{
  "n_layer": 11,
  "d_model": 256,
  "n_head": 2,
  "n_kv_head": 2,
  "head_dim": 128,
  "d_mlp": 1024,
  "vocab_size": 4096,
  "activation": "squared_relu",
  "norm": "layernorm",
  "norm_place": "pre",
  "norm_eps": 1e-05,
  "positions": "rope",
  "rope_base": 10000.0,
  "rope_fraction": 0.5,
  "qk_norm": true,
  "attn_scale": 0.107,
  "bias": "all",
  "tie_embeddings": "early",
  "parallel_block": true,
  "extras": ["some layers without attention", "local attention windows", "shifted keys", "gated attention", "capped logits"],
  "init": "uniform",
  "init_std_qkv": 0.0229,
  "init_std_o": 0.00489,
  "init_std_up": 0.0229,
  "init_std_down": 0.00244,
  "init_out_by_depth": true,
  "optimizer": "adamw",
  "lr": 0.00175,
  "beta1": 0.95,
  "beta2": 0.95,
  "weight_decay": 0.048,
  "lr_head": 0.0112,
  "grad_clip": 2.0,
  "warmup_steps": 351,
  "schedule": "cos",
  "final_lr_fraction": 0.0,
  "batch_tokens": [65536, 131072],
  "seq_len": 512,
  "doc_mask": true,
  "train_tokens": 632000000,
  "steps": 6467,
  "dataset": "wikipedia_en"
}
Each number is 128 + 24 x the weight over its row's rms, rounded and kept within 0 to 255. Layers, rows and columns count from 0. Numbers have three digits each. The size before them is the row's rms in percent of the matrix's.

# layer 5 MLP up, 1024x256, rms 0.0944, rows 805-859, columns 0-127
101:135151135122090122132148197114083145138134138150121130152166138089136118163108133143151167136162164146139142154112106141079153175168095148100126105118136109113115145113141101136120153164086132123111129127100162153085164104153118127172145147128147126124135120115117148114126129162146083133150133127080112112112158137109150153087099116101132135159140096150108126109082128141132159106092
101:141080109144108109124168072134151128123115114115088113138140124134114159097109138145103143117128131102154088131118117147105123139131125119106151119141125091097078116155116161134169132120129100132166132142103107144143081125119156158148128149193141111142127206096127142107114138130146147089159130141071148086102124169125123141117112118150125081112112133138090098125126107110139175145176
097:173110125097134119112142139157139106119156100130127121070122097115156150161165115104145150133115133148148168158150160095174131154127098074147133110162109153126121109120125150157141143135132105124143121125133124132116148109130106159159140131210121129136085138133089133125100100119192134109162125124146144142126148133127101123119143199133158075145149108125128103158142131095087141113146
104:106088177127135116153151115159133125160134109129136101083135087122134142158126109122120134138142158158110119141092133108112125142139103103147181088110108125140114115123109140147087133097105132094119146147123141157093197109138120124139167090118145095106113151113149120131095144150130133143122146114145116100136128114115110183104155142114137140135102141120117152123123152102101150140113
107:122098132088170138147120166124137183121111123131110112143154095139124150125150154131152180131143174115098152167112162129146118153152094078101161133143134155113092139139151104132156129112128114101096128161119132135117133134112084102130147135139161162096147147143135177106099149145190130109118134157097145131132136154102142132093157188161080117090141134127138113087116110118112104104181
104:156082126154124125156145105129121180155145101090094158143128124121136131100091122154116154127150142121125144115185136099103125159167128125093156108143182098101152130130114151117121132116134110120105144124103125142130144147104156137132163127114105131131142131139124123102108123143185128135187158136144128074115132083118101132101126174154114070146121105131132142164132149075129202103140
106:096109081148135149118142153137121156096147167132112121131139134141133102141154169164125154187164115112155133124133146107122163150121106128101116082121142135137089120118117150121156137105166079128131132159161122142072147118142096112114115156141098134138117194119118164111144119121149081112124154119102148148156139126083132139112155130113146131172134163146109155126128102116118078114141
101:113138146107126126119104166120097137087127149129120122124129097128143143123093118124126131139117126132141178119156116090143110170142108109110131163165067134156104153112110077153167135145106103192153130142131166139095145093122081146148144127091118160107110150125136088161131143159130116142135103167085154069126123117134108131125166136156129126086144153138143128142127136109130112110143
107:144101098135165134143145145120119111092148084094165170114107120154122164082138115151159135131127137119120144116132171157058159099152094137164094102153120101096086163118110130134141145087151125125114121112153116153122133075129148107127140094158136112094120163121122153124125145147146102158132114146122115148149156121147132191127090104097140133121106093154144121103105166156143132099113
103:158169150104130119137124135109093169081155130141116135146090130133146111135108139098141140118124144158144145117164063122142102187172158131120122103125120073092160147158135148109105088097101130108121157168126128126136140106076144155175138113131125153103112121093123108106096108135175096126157105181089099112128118147141087127131157164168148133132109140115138122134123061130085119107128
079:107135148137118153141113116121124174130133131127169094100136115131139164129081169137140110147123159142127167132159152095159117105158095102096127096080082106134118134152155126115162138139098069106173096147141123110118116127096108153137106123129145137132158115148082126138135143141139115119161106153129156080109110131183139103114156120139140118093130164130133144163160191089149112101098
102:147102096095106153122154105164124176124139114137115131094157139163148106106140144111091151156113114113107144111128148164086116152129155122130106094089105100107131157182144165145116122114149130137116120112118104114123107071079090146117121166174135057130120134145147132129107126155162120099132160103104136147149167131097118183072162117177197108094148114150142106149149128088121153132142
101:109090135142139118118139153165098130106107129115174135126076154102129139104099082168121147093101146145123112170163128123105125121168091123077106123158132155118133106122146150107117139098094167129099139121130159173142133113130099122156159115120089107101125141113081132125125102142134114100120128176140161131162110135122081136102139159123108098130102133143131160153142109125088115135106
096:136095104122116128078111116139143116100165101141119128132112124139151154119103134137129108184121169145151129130140103110096135144121120111165122099116134132181151144150115125074154134098107104103088120167136115152128138120149097110147115111139150108137137164150149129137174085129134132110181129125114131137081120133149104123112151130195149121181118131117122098182089114121166162120127
109:092099120142150159157118138084131089090079118097150098149105136106147126128139131171157167135160109124130135154107140129132119158203097113156123113172146073146109096102145089109125142116099146114141123149091098127132127119110141139149130127080129133142103157115127149133122119174119135108124163100106125146131140147109171087164128126137112080162097158152111110102144121129158106103130
099:140129112146159104120111139117124118108186145080103141117138109122132133114132183113115107139088090119183134097101160130117136156127137147088130149124135146120153130108096113168112117087099134124107120101148117153080130122105129110100108113128123128169126119127111133085062133127103125132143117120127117157146144131158102168124137160101141170129127117104123086128119147126111127112138
107:148091121129114124112137136119121142161150108154172114110164122122114154136168136134126157157140127171155103103129172120054132118156120136152095173130148131097136094150168112165104119102147140109064165176136118164133165083155107125160113153161140127090100159120114137085121137134150148123125152122131130100160153113125130151084140070132141125151109149137146105131118113103132123110149
105:119100123109175107105127156146124173112117092118134119165095162111084119139119121142135139112119182117098114131133150153092141107137130106118159089138120146106104142136157131161139150159140121126135079123103129124086142116158087090119150139124124179175099140104149132103158096150121136153139155108127120129135135129121126147122084129149141114102112094131077108131158131125117126102132
092:129143125124132178132121143120078104107166144071115147143073125075154125111098105126063130127109125149152174136149117121143134168129122118094152120169078140127117139121157108114124168144134094123136127116167109116132131124102104166133115106098091092178068135072110119091122128132149133125116171139141124178100144116143093144153112132128087115124137110174135133138095130126106110136138
094:133079132119132137118126127116148144047116107136111108141104134127185113125151143108129107184103151111179074111136113168132134142152104126122135131107116137112125149128161082094103138176127094141155113117145160082132166142137130112152134133127125100137106156126111132095087114182195113130109128172136125139149124108130146154090162128127150112138124109151178152128078146086159127125149
097:119098115124140126144101113159077083107081119132193110140134116114124118091073123117160116138098128128153111073170146126135159162107135125085106142175131111143124111166163103166139147091132118111118135181180135159179138092124147115111125111123175124134126171131115147127130146115109194096105151123106116107087082131117112127127133144139129122122097146139148139118139087115122152107094
094:137094104089135106148132152135155050136162181154144121097072115132121086155099154117122129139126121131115146120187105162106091171149150104126129122151098085105099143101168116117136087135090139115137122110140100113134114109099096116113137136147080122122127087137121116137125139136174143158109118134134098090149147117167118146096126133115129122109069125153131131115115088133107170086094
095:116079120109103129112142133140173115148102166120143155137094115152153130091130141151094097155120203126106147088123116147130139092123114126107092130129161102128102125133100090152123167137123146105145171104101114150135148097100123125118121160087126095097129143139156139097101126131122127169166162143110142120129132179106124111111129103150115149149097150098115136066168105105135147115124
096:147127109095115148112098132093125113135158159143137110131156111122122141179108154105153120122143118111106159158142135142089119159119145131125133128128103094124134138112113099115115127092135099111113146138171143122138085106149141085090123141154120121164112167131132128088126140108118136137138130141111178164144116117122126173130134170120131177134105111134129145108108107144133136104172
107:116090107096143121112154147114125056115129095149108133141159127078134142150150123109143188115132089091171115160140128115127105146104169128150138158164103086118098096147133104123109142121131158131093123149170152142115116134106103144096148088142110142127120134133144148151105094122139085160115137139072121087122162123121116100126155131162131109133150133179119116155137155142134148114146
101:064153133147121132149116145082132134115126116156115057119090108162144133151150109147119129189109133152186130113101127125088139119120125135154137139122114126134156117117207132136138132145147117127143080126119117136103110119128087098129143122104143163114153107122103170120117161143147100123130155169111164146148147076168122139125157130085153156126099124114152101137112113144153157085110
096:141087127128154141114166110121123136133108070134131142148132114138129124105132091077107099142162080151153113131134108122157171140124103124153098127146071170118184128164102157137159108141125139172112105121147134137120158151112136159102178139146133112095131100098133136121121068127126117108180128140151155140134135130105126143103140086165140097162107090184165123158130190134144140119123
098:162143090139136155123144136156115129171110153078133123089112154134119126119079119166158167139149099158138119097165189133138105150142143106109153126109096127123104160131130152091142119125072133132153056098115121133120153088140111134155141124151149105139134122145162110112119131165164114150129123136134153141100085127125123153143170154174094138131126163161126099148126114078137121137134
100:138127143152137149088125094123144132106117142144100145106104118130107155090140073136105116107120162096139120138145160121082142140149130108159130112142149130133139149169129160103148161141117064122132076145107155158136124107152126134081118140145139106150129144091136100103109083153137157172136148109110133099134113172163127154103141139110144150127106118104087117150102135148131154142146
104:137111141111100135127104127142079111129142147156131151105072153134098111170151111155116131127106108113122115102110138104121176091135112135160136110083154144127068148140134117103111149143110117099129154116103107192112108136156107140140162144124068154089121117090092134119080129164144110117116132143084153130135129107112167133128147127146136152101124137166161121146123128096156128141152
100:131145110114153120124106126136104120092152176123141127121151049154167128112137124127142139133167189105146082162116111100136123159110103108127150156141141102124126107106120096162153132119143121142130165127110106154150121134149143138106135126173097146092104125122135176140087141162130115156131136094141130141125134154112118099077164133115135140118115163152131128109106138130115105084074
087:109134130131135152096206184113143105112117112103090087136169131104124127147090161148157144137148110078122120135104166109152146138106122102114160128124072154119101110152120109173114111158101158157125081152135143117115155158111137138128138120126125130176093160103127126123134119130127122133123110133064156157099097071161136154128102158137136127175095098127136073113147084146103094106116
098:133138094137170144113151121098177134113135116133105118129152112114157153101111140111116113173126163157187117128127143131138160077153115129176152140112132120169156116094127118121130158130159130138121145175116108105131106115129135135147118134133103147147145132131128095097142166131146155154172130159121143176096126120124124163145128141113135157160138118115116105092145114130120116094160
094:154143148167103117140109105133151154160122127151142158083178102132094136151096175157131158153120138111153121112176141114182151145145108124120134132102129102128074164157130150121105115097119094125136128139091135112138105091134153134167108156141148084122114119136118108096100121144148173124128117151137118096123123143092112112114165116147128131104107113131118143170117126138136129103110
105:162124126168117108114169118105091099127134123117092112112086162152167127118129106175123120121145076152140148142102135180138125151124133124136110123130104127122142163166099157116130101090144122123090150118135173129145111134147105146101124156123157106143101120138129140110147077146132088076124141147154102090101094141150095154128127132149110072131112152098156084155117094149116146117170
098:161129137145112114113183120163101116114076113133111100170102125101172204179135079155115131123133174125131131133103122150137123131130103102154115123132143112139164099129114146126118159142137127096108109128087132171094127138096132142099117112173113122084131090140150119159147117135137091118124136108133156108144087145100100158086124131127132110128151153149158114097150123108148171076118
099:120078119131120103114118126141112110125128162106103136096117110146121097124141117154111119148131140132121158137121133108164112107120164140136095088123119111112145108110176146105113109084140114082085143166147149135128128127139158128105119125138133087105133140114134136048153115116121120138155148155097137156116102109099138142146113113152161134131134119136101113161120149172089125107129
091:135093123115139134106112105108123115120154084123196127112137096136169103098090120143131169148175048106180110106109141133124070195135118111165108122162081109185139122126141121087143117146128102145118146105155135141137119140159102142140097159136133129106084119143135117136091104128126162130127143120145143167116108113119134105148153100099110166129092138138168120153110095107171137119130
101:087066145123174134155160105100126112136134108130092135147122153097148155102135148148102142129155128132162136166130145132078162154127126138120088148160125081149121137079123115188070118108092128122135155125162153166144183156085136139125147108122107129124137126112098138123135106129132116130138149136134113130098122124119142149113146114116151138124096106139126117114150103129127128097112
103:156124149135125142111127122129135149134167110109129122125082108116146117152129111182132136122112166112114120115169119145155112167131141075136160130126158087108110105138100124088138138118132120079111106132144129099149217104147120131149139161109140128093119109102154142121111141139093107103109172121115131098083067120122072144136147112152118124160158151128134094167130133089115136135131
101:116092125095096101097121119171144101142116142161153098120115125107143115131168143113088106156152134089128141135115147153123105126119122111167134099119130086119091165094157132170130095125079120140118140167134176153101123154136153117119092150128098136133111121167110082069131069125144103139119120172114153108134124162137121145131065176110093159163070150137139159115135127114144136110105
099:098111143110157140122162136129120122084121181104122085157130100163184125115132140124139088161077148108171170120167135111135153111116133117097093106108122138145135143137089108113159154102122124135126096173210162102153131152109116122149121146133143172147150155169137171137130115135145164129150094154142122119142104134165086136134108121125150098112097132112132106156124141155146143061096
102:092161167104106116153135166107119191144115121083127114148133151135129170185108130137162179100139109100127136120151142144105113144151147109128119084178143128146154125141127140122119140119136161091118137123162152122129119120132132094111128123183102139110092148102123159128115133108115127190159138104139099108119107121120065154130152131111168098137145133146138136099155123110161133104112
103:114138099139134093130148167093086129144100092099127131171152136101134144156101117104162146181183147153127140131153130143135138095131108121148128128144120074086104142138131139071090113110159119125097171143097138170112106129124165178094088166122145139141146129132123093113131115122173105122160123137134117130149132119117119116094147130136101127109132096115136119161139096147125128092140
107:143088096089149107104155174132120153139142088096138148120098093080125119132070092124110199103109123134126138146109149130145150121130097080124161119172120081112133121122147118082140138141116143143126132132114139171144126130106114148126096144140111123134124166112137146145142130141145121156120178118089105108136139147110111143156120158118109071173142105123117109156118082115101129111121
096:099137133116193125147097123118127073132123163150107130127101161137122127161093116162116089167080138127132137128131126106139139103162159167174147137059126106135127166151119146084087185146101110143128062087169126113134111104144113133156093113162101129141125148126104128085136088148166134129148117149139129152149136134153130150136124156105137164086086110118125138121083117110151165139145
102:061133110099142101096116126168135080110150159132137120137090106132130124087094139102085155155111163138153128166131142159130154103128143152116145127127118154137096180157129124130130114133131142136125139163068124119121119102171127144082156155094149176141134129127139180133103159159151128153112091169104117105099139104174167160103141135137108123133070128105108134098098109085121144135111
093:126148139089116130137163140102152084148114092151124155075103148184160155139123146114092174151125125148108178073140120134115147125129138130088134158121111148084161103149110103149075097138129153156116120087147130136153152137114108121091113119130132169147079141133149162109077096130131151139135133151127112121107139095108188139122108161106134136156103148142123107142159110094147114113133
106:129130113120133202116103122157146111080126127103160126145126142115165089132121161126115096153102156149148177126116128125198135115149117137126155088119120141130088139106143162110118139117109155107119109071116103142079147117147105121096170184122135126101132125122100097117155139131131132114162110124135177149129134147162110125157120158093082118106126113135111106131152148082147177112099
090:128162128112136123128128118143116139100128182066153143114058097120165157145133120100117124112119136172150141119183175116123140110128141135154125111118112173162138129137181151156180128120134139140106125120123115128101095096117109126099139165116110148112128098148134113136135103124125140165142091116134143161129134106139070160125104159114108163133124140136153115098176112136101145073121
102:080153119120115174129177129139098108133159166139087120114156145116120132124137103117107116130126087111158082103144134138128110147104162115108111078137107119128155128151158138061120111160097102107125119108144161112128168122126143131089161128108139130121130106109154157141095083134121158180162152113152129092095115131095108116106146103184134137133104120145099107097114078132136128126118
104:110069136155194106151183143102128141117154110114120103150145139148098129151115142110121112155126108158141127115103161141087122111150069143131153100088138099113141125121136109129130137147142120095105129154109116108092145117131104132142151161182117126154094136162071184145132145147152130099168145125092122127115147160141109107093129136103148135139070146110121107116146133112142108119099
098:122086145140156118150132116091151103136137135148138123140131122162125126122087102158159119117160096084119105115110114084112148154112108137147103137137121122107118121153106086116136100131127095139113135106152145126089118125123111143090145162156148164145113158112116114073138133163186095111134153163114148106152093139191142079110131167144105124117115145153095104103135112126135135141096
102:137109139116131140114127098097126143123122148115104091155073122150143121143145128109090127137169139141110158144135131107100151098105113112130086133136133122116080130141159134116110151129117161124137077125180136146099073109075121116135142135118115132133148123106143138136112099132158109110153088118092145144091114100176142139136171182150158127131096110138134076115108116127103107130124
102:113108130140113115106152131119161115120132113139099155119129103131148097134152169148111130144129145138113114122123123096101126139095136104132159110096153161107092152147165131116131138132116040152171079119135153129098138153132094133127170172096126127127117147145126145114129081177127136132100131159159102112158143144146145138125121105134111118161136118082165103124108128123182161117103
# layer 5 MLP down (transposed), 1024x256, rms 0.0761, rows 805-858, columns 0-127
105:132082116079147139155162114117167153073153082149170121135069086120164138123104150109137090140092121123134167166114156121140083085101128100110124131128085115130168169137105145121146149129119138096107123120113135120174082141141098142126126150145105139125149128130153117154141136126113143127080179139116166151128129119140143103159163119111114143158137095113144129123131161124100087134113
103:107128152111139145113132156135132136149101110120131100113134123137112126132134140120112092153158141146093139155153159117100122136123115126135126138148099096127176160122117137152098122127100157130166123178135101159123058105130144108121139098108122197154144091116147120094185127123140129139134128082146115133163128108170130133110161177099168148167115109126138125129107168102123158099124
099:136116158152096140095112121101062111108127147149108118121147119135137105076121170179114135116129135110148116113124163159092140110124147102117137117137160105137134115172148130125174157114113105149154091147141110081124195161149143128120139121146102151144153098155167121114139145129117132144140095173111158118164123153107146159120156150134095122102107150113176164124132108127130129107127
106:109131159129111149100125148090140187128107121138158126162096129175141170115196136072130152154101128105118129080149126146154120149133111134123113113110097108133110120154142087096132148152138121132134119149146122110158113149131148147136143161159123116173120128108155109115137153142123129149128163102134130158094113143131137137136110122137129115108146093123106123173120104121177129144147
104:127108113086157150089139150176129109146101131169152151117127143074125112108121170109100073107095112122109142106126128105156114119125133167151103126128166112137136138130129102140136136124108154112107125082146162122143129107129112108157128163148107117169109143152103163114094093130123101152160129104160155124141110119165105082148116114140110124111089119123116102127087119079134129139083
104:124124115115189122123076129112126087093139152124150127105121094176121108141098081127132135127129127090154136172119117133130164141138119103129140151147108146121107159131101090138154143118153143101111114101126085146133096124127092141132113146131125136154103180099133149147130117143108129136139132135127103158121103145154166108157134138160121156111178117188155111135155138163136124148151
106:113153132136121126101093158096119152116105155120080129136086145100154130133116127145080137130117113157119099128142080139125137137141095126142118161110112125141167099148145167126112159125124171103155112181105141164160093132148122179125135119141070155161135120135120109126118127122144122147128151121133108095146146112119112069156102138109146068105134169106152148145156154155147126148085
102:120165131065157138090153123121114123173114137124101098144106098109132125135122118173080151183165071167133109099143167114113088092141105147131147131130145140112111119100101124141122165150137176162124117107098146150144130134126139136114132083172151138125103166131108130105121134094135138109147087141131087175095145137108120124114123111124114183133128111125163122140137110135115162154076
103:147172118126169100116139167140156099159144116159138104092140125097156097095128078110123107117120165135127134156163114137134141132109066114104117135119127146159142103101125078127177116126104144158123130154104103113134136114096134150158130117077154137126110164143092137102122143119132100100085122136128174133095116123116155083133154153144118131125153203113141126097143138142164089115139
109:081159153131180148124140141161155135132120155123174186109125139112129154118090164132150092136067117144067127112147117139121115096162146142146106116107118142138106141140157132123147110160138125101153092097163151126148146123126093136132074174119130067159121118137144057123112142106142142129166161099133125077123095146152146134082104153101119144102132133127120098133111159077149125143111
089:130093130128133096132121115172135108165156104136116075184086113125107137160108157121108143164149117091138100138098154154095126089132095087181134132112110130136192117143143161104095148121189136133138159112096127097129115146112138142136105115127102106153157114108147176157146122123151128144117114143182121095098137150130138101113131079092131136183105122143106128104148114165143130147107
103:120077113123106153074100145145105115132183146149116115150117114086108112130126108127127139118126140117094110144102120100118137161122146150149150184170135105120178128116109118137122143168097177109174093138090109149129142182148119110121125084120114119147141135124108146088127120127137131127110142166144091120124125126132160128152100139077090141143131159146127104133138133128124085077165
107:139118112170148146119143136147110130133129126110096138095143133147125097140170143139091151162150139154114066136071129073124140174104149137117095104143139178126146158169125135099149039152164095136112134161116169111142154128125127149146136095151147115117150046121124106085162133122141165178106133127120075125109141164086131128149145105131106140071140155130107104122184147159128121108117
097:117118110153130079133110107142112121122130174100124116125076157114152092155143126152131105151146136087145142145127104154142124159167140152073172142141158126126095141152145148148114145108156108152177075100142098142117109152153108126144123123116093109140182134113120118124118126159131083145110143095128183101112166103131137129158101099165109126111146108143113141128097130167124103110129
107:148112146125120126123151128144125145147106124150103157104137116109133139121121104142117121101103133141120113123123128079104159111060123141123173128111082151105146192141130168149160102098144136152108141150152153153129140137161124140069122139210146116105172138143105123153153125114136103113140129180117138127117106109157095136089138084097141161115105133121095128125086126143107137096107
089:136166102134110121163118123143159087099124119141155074100122104122128117110127113143127125092131119143130128131156094106126142135130121147170112130098122113104134105138157116123124110148137125099134149123118174162159121117097133132136156111148139157109123121148138130139172112142095133107128151148086143107129127145073132100127061126127136088120107111130139192140133100122184143129162
114:112123122133094094115180060144097111107115101097138124143144134131104096142120114156088113196132109121105194127116132129131111123110098142128142096117099141157111154131098151111144160150128106099108087140155124123170131132093139106133097130107121101146064149156118140108132128119107125124159140136126106137133140158166173106147107136101116138108168136087136165100117166114149139094138
106:146172148084135131122115086109157133109085132200127126135117119114142166134127092141111088150126102138123154125128117114133152170123139125085110110120148145170168179134108105145131140098164128115118151096129123126147121147152116147113119137131133136107071141156119113151110149121182136146154098156133167112119106141119152106156128109129160142157152149105129144127119131113135103086153
099:071129118102072123140149090085148110139111132142160135109120104147140126127140117115151092100157138112088150111135156138185102150112112133117136119132130156095127102140120092096115158120093187173065092115113123126147139142100116112147120133139145117101174110114123138170130155122135192099118163158095130140148139096099153152118160091122136128155113136159145142124149125131109123084103
083:105139157150147119141122092151101131213148145133119165117127124117108146112123110133107155093167125145113137125120135148120148122123148110129099137136137089152126128133053134164169104072125179122127148136120119172133104084128121146094119137147147137144158161111143107089107134121057136099174120069187132133133143119092108154116128145143133132090147165161084100125171076105079144121111
096:162087128168149151163089132131115171129154168099150113146121137156135094084113130171129144141130110107167182149108114098132116156127116104093143112107150096121113094095111148100149125100191105145124122157146129129107151134157091135098133112123091139105124186135136103138121131130089088117084128142114147145117098135120142111153149096134172145179075153063088124135109137098124130134184
101:148144145129117160137152103153096118110098120131079108130139118140121115122148112128139118122167110087085099125102108124116120095089197131122121123135153088172106117139121108107144127110134135086125137124113122118150126094161090142104137154165147118166101136121177174159125097179148126127153141130119142112119134118127134087151131112124133158089130117074140132103136103171111129104127
100:094160124176124139125107160129075187140161102099135116146187166118110126123121123121155150070117117143124142125135123133121096154129137172108086106111122136123119143119170147100153117124131141148135074109101134074125098127104141128098163107162159127124117122130082117144136157110123129160126114130098119128091134123121123118160119092128124162077134163087097170153091108128156156180162
086:123115124142145113142164124168113148143101115127099156136095076133151140104110139163101116176121102172099128077105104104138143083176124126127181109145160119136126119122117133145128126124123151118158077096130161117137154146110124122145094150086140107093141125124128158165142124099138119103141158143101109117111163136124087127119121095180117130105168115088145124150114156107135113156075
112:104117105119127087169152164136098183167159106126137088122122143142097187109145130107150154155129099164105064148148098128100138127181092143118130086146131113108131155097101117111167107133143075160108115127143098144121121117135129118118108136090130144093127158129090115162131124176146096113100156167195127142182135120123114170125125113124127112125138154116128155118122119139168123117168
092:150108128105130139156168125113100088116159080144165162144131161104116098098117132146146137102163154134098115124157127125126141140141152155125139136144104124145095126104122140119140117145119089102121172173127158153141146139111140123102098150105104090122102183110106179119099123112143152111134134111200133140100129121109083143142138162149123118097120197171156161145167129180099123080124
090:127150113156154136159106135134129140111125146145127122104145117104124089163086181149113124148096132138123202111114163087136155111114129106079186122118169095147094126121153134116170123130122117149096159120105118134149118150161126154122099114148135120154126157132128101129145151136115084099090100144073097156131132153134144136123118128135111122094171156118132102110113080131094146099108
098:096074131104115111130120162123138106110123107099134174191110092154091088101117149108145118111112156078135155088127074138140130137109140168103167108122137089119118097126148070149137160146146137133119132179116160145138087108071127154129092151112142131126177111115112131116159120144160104136166094154102130104102162136139134099091138126106119101158138096115156125135115159117092105106109
109:133158155119126130137121133094165126127113115135135150140144166128111124119091122154091150135117112123152105128084145109129135172144109161171098132106141074154129087130120136167083126136152162114114121136161119128136126102085114104114146125147126176107165110105118109106171161126165096094123145116144170135177103094153160132097127126132126044125118102129117148096159133133098148093096
108:121090101124145146084148156160148103118101156111126153161148106145135135143094116135130148102157160128125103127121135162114129143147151135127148152146135108173089125142103155144153102119106173156125112062183135113105077161119078123168105131123144135119118167134129132093116126086108165142120150095120118102144153115099139112129137118133134135100144090139119118126135105112138130124110
097:140100111155145135149153132113094172162167077122080146100105126129123162135131129111145099146127176144165185128154118163122145161153093150122099121160129151134083134145142115165110133128164106132096124113124095130099145128122115139108140139119141119131126142142105080124193108116166154137131147146133127112140144129148088147126122117116151134108162131077151116146168128150152131139112
093:153159121148154160147093090132119124140065132147141126094116122107090159114138119143094110110127101152097191144107173139059111135126114156133114133127181145117156133116151142123150153146144113117155104144154105112101088117119182169165120154138158166107160102111145064110163150128115136103114105136152082114183143200148125153138136110119105131098101103128133138108126131116127102127131
104:064127126167130115090130133136053111115089113095122152165122149116125120135151108127110112122141081123122160111119132127115113125121119129124121118119146145116132123141133112124111124082089132123138117115112103176150135166117133100111131125117158103119135096108132159121146109112147109102134122124102122130108123135114106114131089135185133129157103070114097162185124129106128077118140
089:124140093086087113141111134095104112134125120076127115169128093138115137123103109143108095112163108146144126113120117122122154122064185143086119118123167120115159138135156144184141136139104133100110158147160117101094091168137138153096117132074113149114118101151168100136134142103172125156140144134124139134152166112132128099170138122150127163170145155084105190099123097141106143148133
101:133089120069160131136106152172117131127146119139157144131125129148132146140132135106163152141108122082130128136178153079183147095131116099076167137133138101115093090070161136128154156118102124150162119143101135135138126111134154113095141151160115077098169138117155138135128138103142133134113173121093160144145153098146103120153126131150137152139154109106107151152125159121208089132095
095:143106156114110147174130126105198135093125129081136148131142138115101086141117154094178138156118131138084187101151143114131144141112155113110131127128109148128127163100117121100128153112148171187166185153151114137167138159121110114161081117093113141177090166202107169110144102095121130145140132140123135116109115144124131133153147124176166177140121126120125125116115115136127132167113
103:139126135126117085114121155128140142107108157148148126124125080105192165139162123136137112134128131102137136137157097108139134119145128071124143122103169089079134147124095104122160146115079141104141109132106114145100107137137142132143087127144164143145088110132093120195099146168132124153097081159159090112164132131137186095116178146101112100128106171128098110127136123114147164120112
086:120156126138121113139129132110155099115084120126116138139126167160179179109161126147163120133132106113104128128137104176133140167124129140066145102097149078126136101130091142151084128122129124146171109115130136104120089139127173136126171141150169113127100146139092139110118110128110148125093114118104143109143140151132144152137137106156111167152148103138107107092149128182137140102134
113:115162126121122145101129119152167117165164127156103124136135141140128117103085129120133136095158145174111139140150090114172146125109098149163097123127111089139073134113116102151120123135109072117112175115151152141114104203095155132079139161115140127136109136137160110137146133093119122145139140102140133149166135052105139148115159122108165126163099131142137125118119139088128110159133
104:094155136157117135086154137104140089087051101112134142170155110107130131126115149145092087085098143163118148124147148097176125113142126160133140116114127110122144149112131146151121150103173118162113125141147148114139091106117148112109123115163149108160137176099120127127105128082139113137155104153121141091126112147093122110144118107143111140188103147101100158129138125117135080161106
101:164131116143151148158151122154104141105094119127135155152155111155127144130138118139171111117139144151119128132148122125110153136127141101089135146098140116164145111119116170106127153165143137134094139102095115118178127091133105123112128162107157133145122111145174160130101114124116121112162172134079114135098106132171150106144152101082172128102125105132169125140115101110134138132119
090:144122150161154138146127130151122173096113073112107145152178121066116122151106146109126157127166138133134118129128098146087102157132118152118125170129074154141125111086131106125116129170124132137162130145128109129102124110146126105141117120095113101128073130101119118138132152100137117203146149144107144146116163140144152196142138112128140136180133120132131104105098096118173083122150
102:109138122132172113183129081134115138136145129135094114145188144158115112130156143138123124146122106094149122111147102165126145133123148126130172132151102153132143134108095115084143117093089128122124117123131143113177180136142115096147137135137174136142104146128078127143085102119123075139138106147109144126119149135111131142148156126124117164134123131124148131149170089120170162114098
108:123169119140124134087108102145152124096149126152157127148134159131149063120156096134093141122114143088154152104109114083135094131163123111112127136137123121112155120132092138162097092123119149098175092126113158153145164099150074104130142074155088129125118160157130130123175130133145130130104125138063104120114174093084122127133157161149138125140138138131130142118079135093125128127128
107:139154114177105075135108107106095104093132147139126133143165115160107173134143128128137114161119128080140075147127100117145115095139109132154120132112129122160120117137085147135121120124161115087108113103127166083142096131171124139116177123145095107149142129105109128163132147149096115113127093146135155113112155116123125129129144127167169163110145162132112118130104125154147130129141
089:129106136141132123127141140163159128142105133149120140113121141123094151103125157117107114119102088127134108110157142121134116136131159129152108129175133153129123057160152125151166056110104102110151124131147141168120167127189118123110148103156149121105154116140119161150144133083136127099064125137121159108075146110120155106104148154151105102154105113117134139146146111112089135133120
100:181113154162094133172100145145131184113104126108108112084157116093146103069075106158111118122127113129096169098098147124089138141147129136140152129129154134136161118124141144141136164143093120122113103132153123134119171120102118125109112100176124146130144127090080146107095114151129123148119127111141111116133120107114131128114099096117137100104156129175109112091150098117116124117146
111:073140131152177138136145133120089144139131128090119078154171093100097154141145152110138147093079116111084138156146136138121186080133118139138139150125123134116145128119116115135098122133167121120167077105163090101139137111091098143150146105126124109131121107101144144130156122130148126167139136128144115171128116108158089145115122136132111127164116136139090174156114138138155120185129
102:149115141116089116095148125128148108111118112138099118161127124106128160114135091127121155089153099136122179100172123083139163114111102107118147122124141096119152166121154090151123128139101109138102161138103139163115102116144138153061156108130111129117146091142173136120128127129152158144137149186103156120121130105113163065077132132126145104134119099112128118150113134161110120130128
085:105125124120118137153100140121106154128121080197104132152176150109105109115170138122123148123109150149168112136119089090130145152141095111112132118139116132121117171087081123127110124099131140153122181106159120096148175189118143121164120155152143104160098112167075124151098090097134122138132143164155095130099130095142130152128154116172134146151102106127092144124120126127142193134105
103:143105129179149137138139164145122147202126094150155126115111132115140131117107119145136128152164097149090157147128124136121081131137078148143150136106122103132102067135136160175111091122136137132073106111117118131159091122148155113155130135127107156128118146130092106117140115122161143062131132171146126172152144176144146149126095092102141125108129120143150187133154122117119108125157
112:085119118124130121120120078141118137115132101129111149148125111117115105107159108127098130136103147148172090129136140134121130121153131114127087175136112117111116144143116176094081129132118156112106110140160167107141077111089126159107129140141134129119162064180122159133183103127141122148147112143139143136116121163160109114135151103113115108157129131182155110096100155086084133163152
099:122119137154073148132183118135100154091119124140115089098173129111123124110153179083123090157099131147145200122119146130126136135133125156122162146139131123147105116117163135182084143172101081111135105127140098146134127119104148143148093128125153141123100114136137172165129113108093138143131124103137072160128154126138147164131114139115182125146109115086127127114159126116125110137161
095:154137115141159095177151140158126123091105123157142152127127129092134113141144136142141155145093099152115173137079124134114114104149127187131144154136103117116150093122162112149102118134142111112093154094158094143128121064143155121138143167194100145089113165160078108138143126133115122105154135124109158162132127118135112127129100068112124116104181150107153146125141102153097125147145